{"n_layer": 16, "d_model": 256, "n_head": 4, "n_kv_head": 1, "head_dim": 64, "d_mlp": 704, "vocab_size": 809, "activation": "swiglu", "norm": "rmsnorm", "norm_place": "pre", "norm_eps": 1e-05, "positions": "learned+rope", "rope_base": 2570.0, "rope_fraction": 1.0, "qk_norm": false, "attn_scale": 0.125, "bias": "none", "tie_embeddings": true, "parallel_block": false, "init": "normal", "init_std_qkv": 0.0336, "init_std_o": 0.00593, "init_std_up": 0.0336, "init_std_down": 0.00358, "optimizer": "adamw", "lr": 0.000953, "lr_mult_qkv": 0.5, "beta1": 0.9, "beta2": 0.95, "lr_head": 0.00819, "grad_clip": 0.5, "warmup_steps": 467, "schedule": "wsd", "decay_fraction": 0.618, "decay_shape": "linear", "final_lr_fraction": 0.1, "batch_tokens": [32768, 65536], "seq_len": 512, "doc_mask": false, "train_tokens": 477900000, "steps": 10261, "dataset": "wikipedia_en"}
Each number is 128 + 24 x the weight over its row's rms, rounded and kept within 0 to 255. Layers, rows and columns count from 0. Numbers have three digits each. The size before them is the row's rms in percent of the matrix's.

# layer 12 MLP gate, 704x256, rms 0.0568, rows 610-643, columns 0-63
094:109099121167120117123150144128119101111149098119131142121123135129136095116118128083113107100099122141131119136138110111140139128154115138127145173110147144150111171138060105126113176123147201
101:137093166122088103130116114140142085075161083156095157114116102139133112102181120126124160131144120117109145119129094133136142127105070139102138129130074101106160163150117145157108105115122128
098:128143171099130154135146133126136125142105167117085139144123132169148173097155158121152139128105122127093126136145143068128134118177147121122116096121112093131153122148110103153120127152153093
100:091126130112155166118163132141130101144115158108173153162127145132140131110159157103134099120158102114130075147130110102144158132157133135120140055103127114137108143159144158125104158114128122
102:129116111143128149140107116108173110082110123157136111177088129127148132122099113102103090151097094131080101074151102110148145126137107130132159136119108104113135106116162138117088117145112102
094:118124104132132115104167115183143148092135085101116122161132102129125125064158147112119140085110141142147105143130081112085132134119148131089112121122140089097106125135124154084120139127099108
098:082123185137162103106131169156126117113138125101114110162118111143147120154144118131152144172059148138084123129133127127151114093148154153100157138101134129093134151132124136119093137118095152
096:125138163156097166155152076151147129153106105097130150135122129128156157153125134088119134140108130116162104120108129173170118112159142141135137155095163150131120154170143120142090098125115154
105:160150138129101114141102149131097100120170133150118125128135090137148153152071094080143070125133140097095127120124120140155117095158136109106099123143160127150119104104109136146137148131128153
103:129129133088128101127191107140145134147100149118155103147107115109102134102139115144127087146129119102139144092115114109159125143091153095069144106123148141100106130173152158092150140123167161
102:083125122175141083133080157126108102138100146102142131116154129143123108142113159076109090061130150092093106141145146099156123122121143111152130122119124145112120076138154170120179107147120121
098:136117083128112124131135193120130082103114135128119105119123136092098123126150103108119114151133175114118148117134178165118149123124092135049113118155059200142104144135117116114106127150170110
106:165094121111140089127162155191127121094147103154109168168109100147116097120121125105135119122163172118109141128118112141127184096122156132148093133086125118099120138122099094167114107121099148
098:127143106169106095133134120133121129129121158067144141135159127125139141119131161161166091123139135116123091133167138147086152118137150138121150121086148123147168117121100095138156138137100157
100:145106174179133099090154150141138127132098128146093146096142101140137112149095126125146179094137139125117163066143191118089118177114136139119092122160084116146136139097118128170202138141102145
104:120110168127118152137145100114136121113100121103081165103113123132087137120143108145131107135058125128160086088122126158136165106133136132099132122147130131085120163123135146121140096139157136
106:105087150143105089088162121157110109110117108113139163082130110138134152162138144164170114097195114090109126119101144081155133119156115097079113127153148125172106146146134098113147143137118099
103:141129128170118152146130107097136152149130113141106155108088157136132086132145139105108102113152099111147119123130141153134115119084171076074116123152095146131126147139130151161148118101127104
099:113109114143092173146157167124114123155102156126129164177101113107116130116120121120104124124162121101157101136130130124132172151134150128113133152125116137152086137141143127113172133102171118
099:118123125148162130117109141129134164191108138144090127094111120122117123101107103150084161122141137112112139132114076132153121112127163136156135100140133088147147119184112156153139189189115096
092:121146159111110177134124124123125164142103144117142097133128136134122111126150104123114135142133124149120146107113167115138109118143114149120114119106171107110132102127130095117156139190145135
098:141096107146119149153174168166171138143137149147096134096134133139113120139109113105096111113163116111150132135114129137094085117118131125137092142122092130141138182131121139165141179166166066
103:167118162112137131119129127116138097105168141087079138170116098082226111132148144132093121158150140116115123120120082108102100136122116153125150122131157109161121135134103133131137151146159139
104:121089112109137144102151137143118111146152159110154113112121116140149172118160098117151145174087115102098121127122113073078147128138180125105114107110114132151122131119125118146140152132170166
103:112136091142106147101151151119107120147117105116151104133104129110114126124141088109132116181137130145170136110155103121130099149108159096091105094128153111150128131163109086150168127100157114
102:122094088126122136102160079088140141144072147101122110118132155098134146152135072136122124110112137114145123131137121133127116135108143107110084141105106148104187123147115187159094173133105082
102:170073116143127163127120146141104157134072182086117210127089094094140071119093160118145164135116148126099116129147093130136104147145140122098156088114087096102139138120119137144130072123120101
101:139117125140125073127113181137096129138123136140121098157143183178146151068124126125151126067161061133163099135160120133127088122141160133125129081121159112116182125146126129097140134078109100
098:142097179151134081174119123105130129124104102163118131172125096121120139145124156122122174114153110158142117158144157114121101169169119143116114109157117134133146121100142151110138182158162158
098:151112152131130150135110134094128117105171112126122162141132155126139126129132131112092136124155118127158095131162129126085102119128167127134124083099139105096147141162134137120160107096108173
092:133110149143151157163131151148097129146098118089105162139108119149121106142090127104124109166097128141136121095110094135098163116145137142138149101129155118139113139168141182149089150123123110
098:154116186105159101136124113155117131104061115132157106116142091084147142109084143151185126119166143097137116126109125137122149139160136108096132127109156103107129140100140134160141138151122108
099:159099111169115123141152152155149100139119128142132118160128125127114088155098130107122131067123133125111134108159140155124115113118148164136158116092120159107135134115107127126118135153123135
100:143129120137127097115097137112138135129131122159130108130113126104138088059111099126115138152129100092166120136109120110129182125138171082151092100126124163138104118102139198137114136135108133
# layer 12 MLP up, 704x256, rms 0.0587, rows 610-642, columns 0-63
100:115132163149141167156100135097161116132177110121125159136153135122105115121133120139149160130153136108103174106111109132109151114151113093137145134118115141121110154116083158108143135141135113
099:106128153189140188132113134112089131123160130187158074110136102152138111131074124179081140117132125093151118149136182102176114123108116109143153138104109166124112136127147149095117130105157119
101:111108099144122153148173166119083093097162076148105110127123144165176102177111142152105121082126134140118108106084118110105115130134137135112150091183144158131070130111067136123156162115120121
097:127103125163135138098145080158136159091101090115095103129153115136114161125136151135133129119135105142111149110138077062158131119088152070139166197143153164115175130149135116102146175158126139
099:157132183175130126098155135109143117191126118116182153108146164180160152124122124077123139136138127134135141120097133110099108116187133122125134118111123117112145137164108120158164121133113125
089:094141183152150096122102114093105171122106184160137116104120165123089134121099142149117141182148140147150162160101168155109131111118128156164123155117141192138131115126121112100115151132118158
098:148158114127081137088106129139144138183109096111068086166151134153126086074123154135112110149145164129136144091134095119119133078117198162146120105124107134109124112145149186143141152131122076
098:128156095119086115143085133120141153132156153121164127107160145145131130158174129100109119119078155108122111132150135174137118128148144110131125189143125072133116127105152145129133091148136125
102:139142119123113124104150114115150110116132158156069094123093103122114135121074102148071105084120135144103162105076115095118164154132107108141109137124096121104104135113130148143145138137123115
101:113100154115157112136144095124136165111168118159135100108145112126150086106183165141124127109139131092145156135089101132085079156073104138134139107118117112140136102120143088104143095119129080
101:099134133128090148130129084116099142102114139198159098135094109102121135098090103093122137166109096108116163144124127129109115138110153146165096145088114120163126133153083088123125126138127106
099:134142153127139165151142074150103153121130081101115126159152120137131131108147160113170098150132149138111147142084133131149135113177171102157112141086128099141114149112153110149124125108089146
100:148132102104103138119101127106164186153100124104142167118126113115129129112130158155136121157099099148165106113158127147105110120110105116133156092181122140135146124176123154086104113136123131
094:142141092100136124132158084109145093114145112125176138136122132086142120180148118085124160092077111115096137166138133151129162131127118150122114160094145160117113098128079071101099137131121113
102:077140141147113173165092076099108159151141122113149114098147171141116128151149119161113126110132118129136131130120131138129152104137134141126104153120116079134121112115137141164114151143120116
098:097120134120117120113157124108120093119102128092141149154135109131114131092149169098164140109161091098158122148152116122083123127188124178087128143145127143138140181145117128107139087107136087
107:103118104156149101147123155125105094095115092153080092114110148198137133141147102120114127150153166179160123128124093152114128121143135143132106127120151129117115124171135130090155132157144153
101:120115132127095129146109126124157081115098161141131120155128128074104110151156098141136104160105113138154107141132134155114150137130116091115149143131128129153129095152108137176132115157121111
104:174141102167147148159143089092077124133127093126138109105132075117109133084110124136109131145121103133112153137146155159145094149152134152098102103081186162121126134139127114142158154106126103
105:122125109141098173131130079118114108124126078155137114146127085123119179169126084166137139104071140144124109089057138104161169140099143115098108099125152166136128103109095168096142129130115133
094:126128122114171115111121098157135121091105123118156162143111159120103108105136145118086115119138113097129136143124103120137111144139136121158129146125085131141134170147150155155109114119116161
101:145111100139097137123140095120173128142093108144095119095134088108134128114131147127160118122119107126121144154096098134163090109130143130138104122188090104140104135167138117134098107142159148
102:117114173128142137114112157148121163146108143115088117091142130136126137126154136122170159107145101179119156105131184159120088083166113127097138102099126121160107114147138154173076151099104083
102:105110105123151157153171156141067141109103137082092139159159112090121124142169112098174150117114148145079105126120126142103154127155136127151127114125113134076120093117121151134120142111108128
099:132157151142176182114133145120102094123125146146111148117158147147117117083135159139102123099125175139157140145139129101145110155156081108091105138129151115101149125115124176100130098115134107
104:134133156110131139116099125133168169159111165112133123156141070123129100121123122124110127151137081113120103127033151145101178153177133142120140117102126160110117139089135153113130120143103131
099:142125166128092141138134078104124125090126127122166093126132081084139165153151118088139107102124081156130123110117128120137103132147136131140157103142150135089129091144102101099153125143158124
099:113118125115113176146099142128155158157142135116104162204140126116094147143108128121097146122108141093132161122112139136123168092135132105079127152110117130177117135115173124150113118159090137
100:110118148108091106126108110127209090138141109144172164176125131093122116180135119104139162107145117127133098140113100115166072143080131133137118150121120090094106101109138125115151128154144100
099:121111161117157130122121132146103113133141142126165101085142138119171138121114138113142142099113156132134155098152107137139160149105132097127101128149085101090135083131090129146107124109097130
097:114144077152125108084120138144118091101131108133143139095129081120118127112129141170100134099106144124118104124104161138111119114159142141109067116066147158124183129131136110089128132126185119
106:133160154151136112130131114146119110134151077112107145120113110122114142157156080162091140117134157089096159124123117129130108122133110128127109154149134103149159119108106155123084139109150157
101:118120149123161142139097109115088168143114123128109106165166138104096134142127129151124133170139181125140113158150146136120112118150139116137109129160141125187139173090123123129108170151135106
# layer 12 MLP down (transposed), 704x256, rms 0.0524, rows 610-642, columns 0-63
099:106067129093154171127159115068137079082093132091132109063100116081143110151157157105160103100128120146126128151128134118141111120122128114128134182129132078121120133123167104158136140131121158
101:103065120106107159101115162103115121150195147131185104134153131147132141155139129144090155158127122125109137130150145126167126119184070128099154168183116129120135163176126109113161098124135125
099:114087122171115114121099113133107105130104154171104130085116084173150143125106118130134103185085110127137155133151149110170075133144140133199111123137131118124145139142167083101111142180116124
096:148075132121074116139098150122111115142133155127114105149137134127185160136136108152141135127097110135109171123129122087139054147127126136114149129109066136146149118091118121152101130121102094
100:104082117147125145145109113152136125140115131123081134123104126109118079144121158153122072120125124123138106146130071094122104119117174088093146142136095152142142101102115119117140161115129134
090:178097050114067134125176122115125091140161163133144155105150105101102145117127099078155140120132135095142135122106103113158127120151120136141162132145108122128127137116100120118148094097123118
097:120135123145142160121130114155163143154142096080202126116165076091082123147110139076105116156084080134106096125146080097170106127122077144106159138164107096141129163146106135164137111140108124
099:139109110121141129145139150108080083107088131146142134140132116138100105091101135073142187145164140125109146148103106115136133150145120130111105140127104142113163122103142135149145118089093145
106:108157098151151122100137089162113139128131140156152104148117156088104117132147111144085108128114136102126136107167102147125138157101157120121136114119148168114153138140162182076144087164126141
101:121111103171154136162101158110136153092115123132146117098128115128188125161095174110106142146131158133132122105097086095142133125137116127126125171145145136152148153112123137112128160083105151
101:140114079109134136110130166113102153142091079133119143099091139132127127079124146132147121143155135100193128107138109113130162140148132132096107108086116140108184111151143099129139120202152137
097:150061142149092153144158142176102121119118106163137116142163127126136146103147132130118101124156079120141125107149087128167159149125136131140110101100102143110121155121135115123117132115105108
103:087149165142151154120116141148107112114112137138130086113103145137144112118137127140097149154134097136128157066153096134125113121118124144128166122140122131133159158160153150148125136134137130
096:137123095149139139136114111132127149102079156097126148128149085112134141140136108089148106093136129121116111131132088167154149074164154121116156127114157135137131140118122122125146163102101124
103:120100162086086171087111134150106160109124119129144112119142164116133135138168138149146089146110141125116106124134123139136129129147095089132131144176106178169140158150137078164087105102099160
101:145085143126141135127107182169113134123122136170150120141158162152146128114108130133108139148142145140102139095115137119098113094150137142118141140140131127151160106169136130152161146128109122
110:119058138119130102143105121133117153096132137117150148126133150118166148158109130169098165109152133059130192150098135118134134099127143132135138139122118141135142164150136134142131110132109112
102:121143141168122104109169130136123145146096085131109114119150081114194112125120100137109156128102169095156120125100109089103122135120155145153131172097168137137134106129124168134172115144097135
101:164122132111116113120107102141168099150113138125161083123117124100134096152093170114117072112148178104138158104102103162126132143162107156105211151119155122173119083132123095113113103178178167
105:116102115146140101134137127137110136128127097133115112108120114110099134152136132164128152081101083154138176128111106153100101167158137095109152103103172129132139133131088126107125124080113157
093:170111118114114134127131166174081130145122134105166107131143106157166145158186133127115118123156115140131143113096081144129152134141160131162119111083131155151100157081142109141114134135145126
101:103139145154148158103134132140123129149190091150152169133151160127105100101100131107164161104119129139154120129157120129139121125117125104108158136152143179144136124122100092156161114175137150
101:123092131150123126129152152168134135091121107136144115148100116123136099175127155100122121183116128100132151103093141120166124121148140129146140142126120146135158117151134141140147149147109162
103:098182165094117147085093152062119123139119131125135144114161124155125161124172137120131125128124154119147096108085090161135078123137097120116162118099126117078126118148113108110132117129117139
098:135151077153119141160111110133119121158158134137133148137125094147119129137095124121171180129115163115146132151118110147099146107132102128125093105130133099100138163152135093125053118158124118
104:117097156158113165141108170128118131132123133153139139134141133112144125105148139127142134147103111105157138160127135139127107156163093157104159113104152130123108155105122129177141139111139101
098:125092132151116134140120142077114111101153089142160110117114148102118185149097119125109114143141149122155092129102152090149110153140168130123113150096133124108147133147104114155125068121156131
100:109079143133116066149104137112111107123156132112091088112132133130101147121104100126136167089146108091136092117147149123146110130138133110131139160131109152116084128109162118125123118073156127
104:125145147109149117085116143059122144111109110107112116098142099144179148093086168171123132162109148110145132098135110130091145099155156120135135140155137154103139142115103120123126164097140141
096:128119125104135151133135145102097123120131121074183154155156161146099175124137106156139155137118150099147148116094131163139150112127122130135150141088121124117110132153135091135110183136128125
099:119070153162140090140113094123102122146159091138146112112100141116152150121129103108129110131189171132128105155134123116113104186158118092140130096124148135115136146126120108111118106113124123
103:144144142120105114111140094092072116188148161086119128125107105138158144125120160123116130114151091117190105149169172136126159121142167126093125132083123117103158114148134157162130169116153123
100:095116158069138121148140115146132134169117098139119122128139127133087113099095129113119125111157070144119122099138136141169183101124103134125144150119141196091106105161195132154158091108129136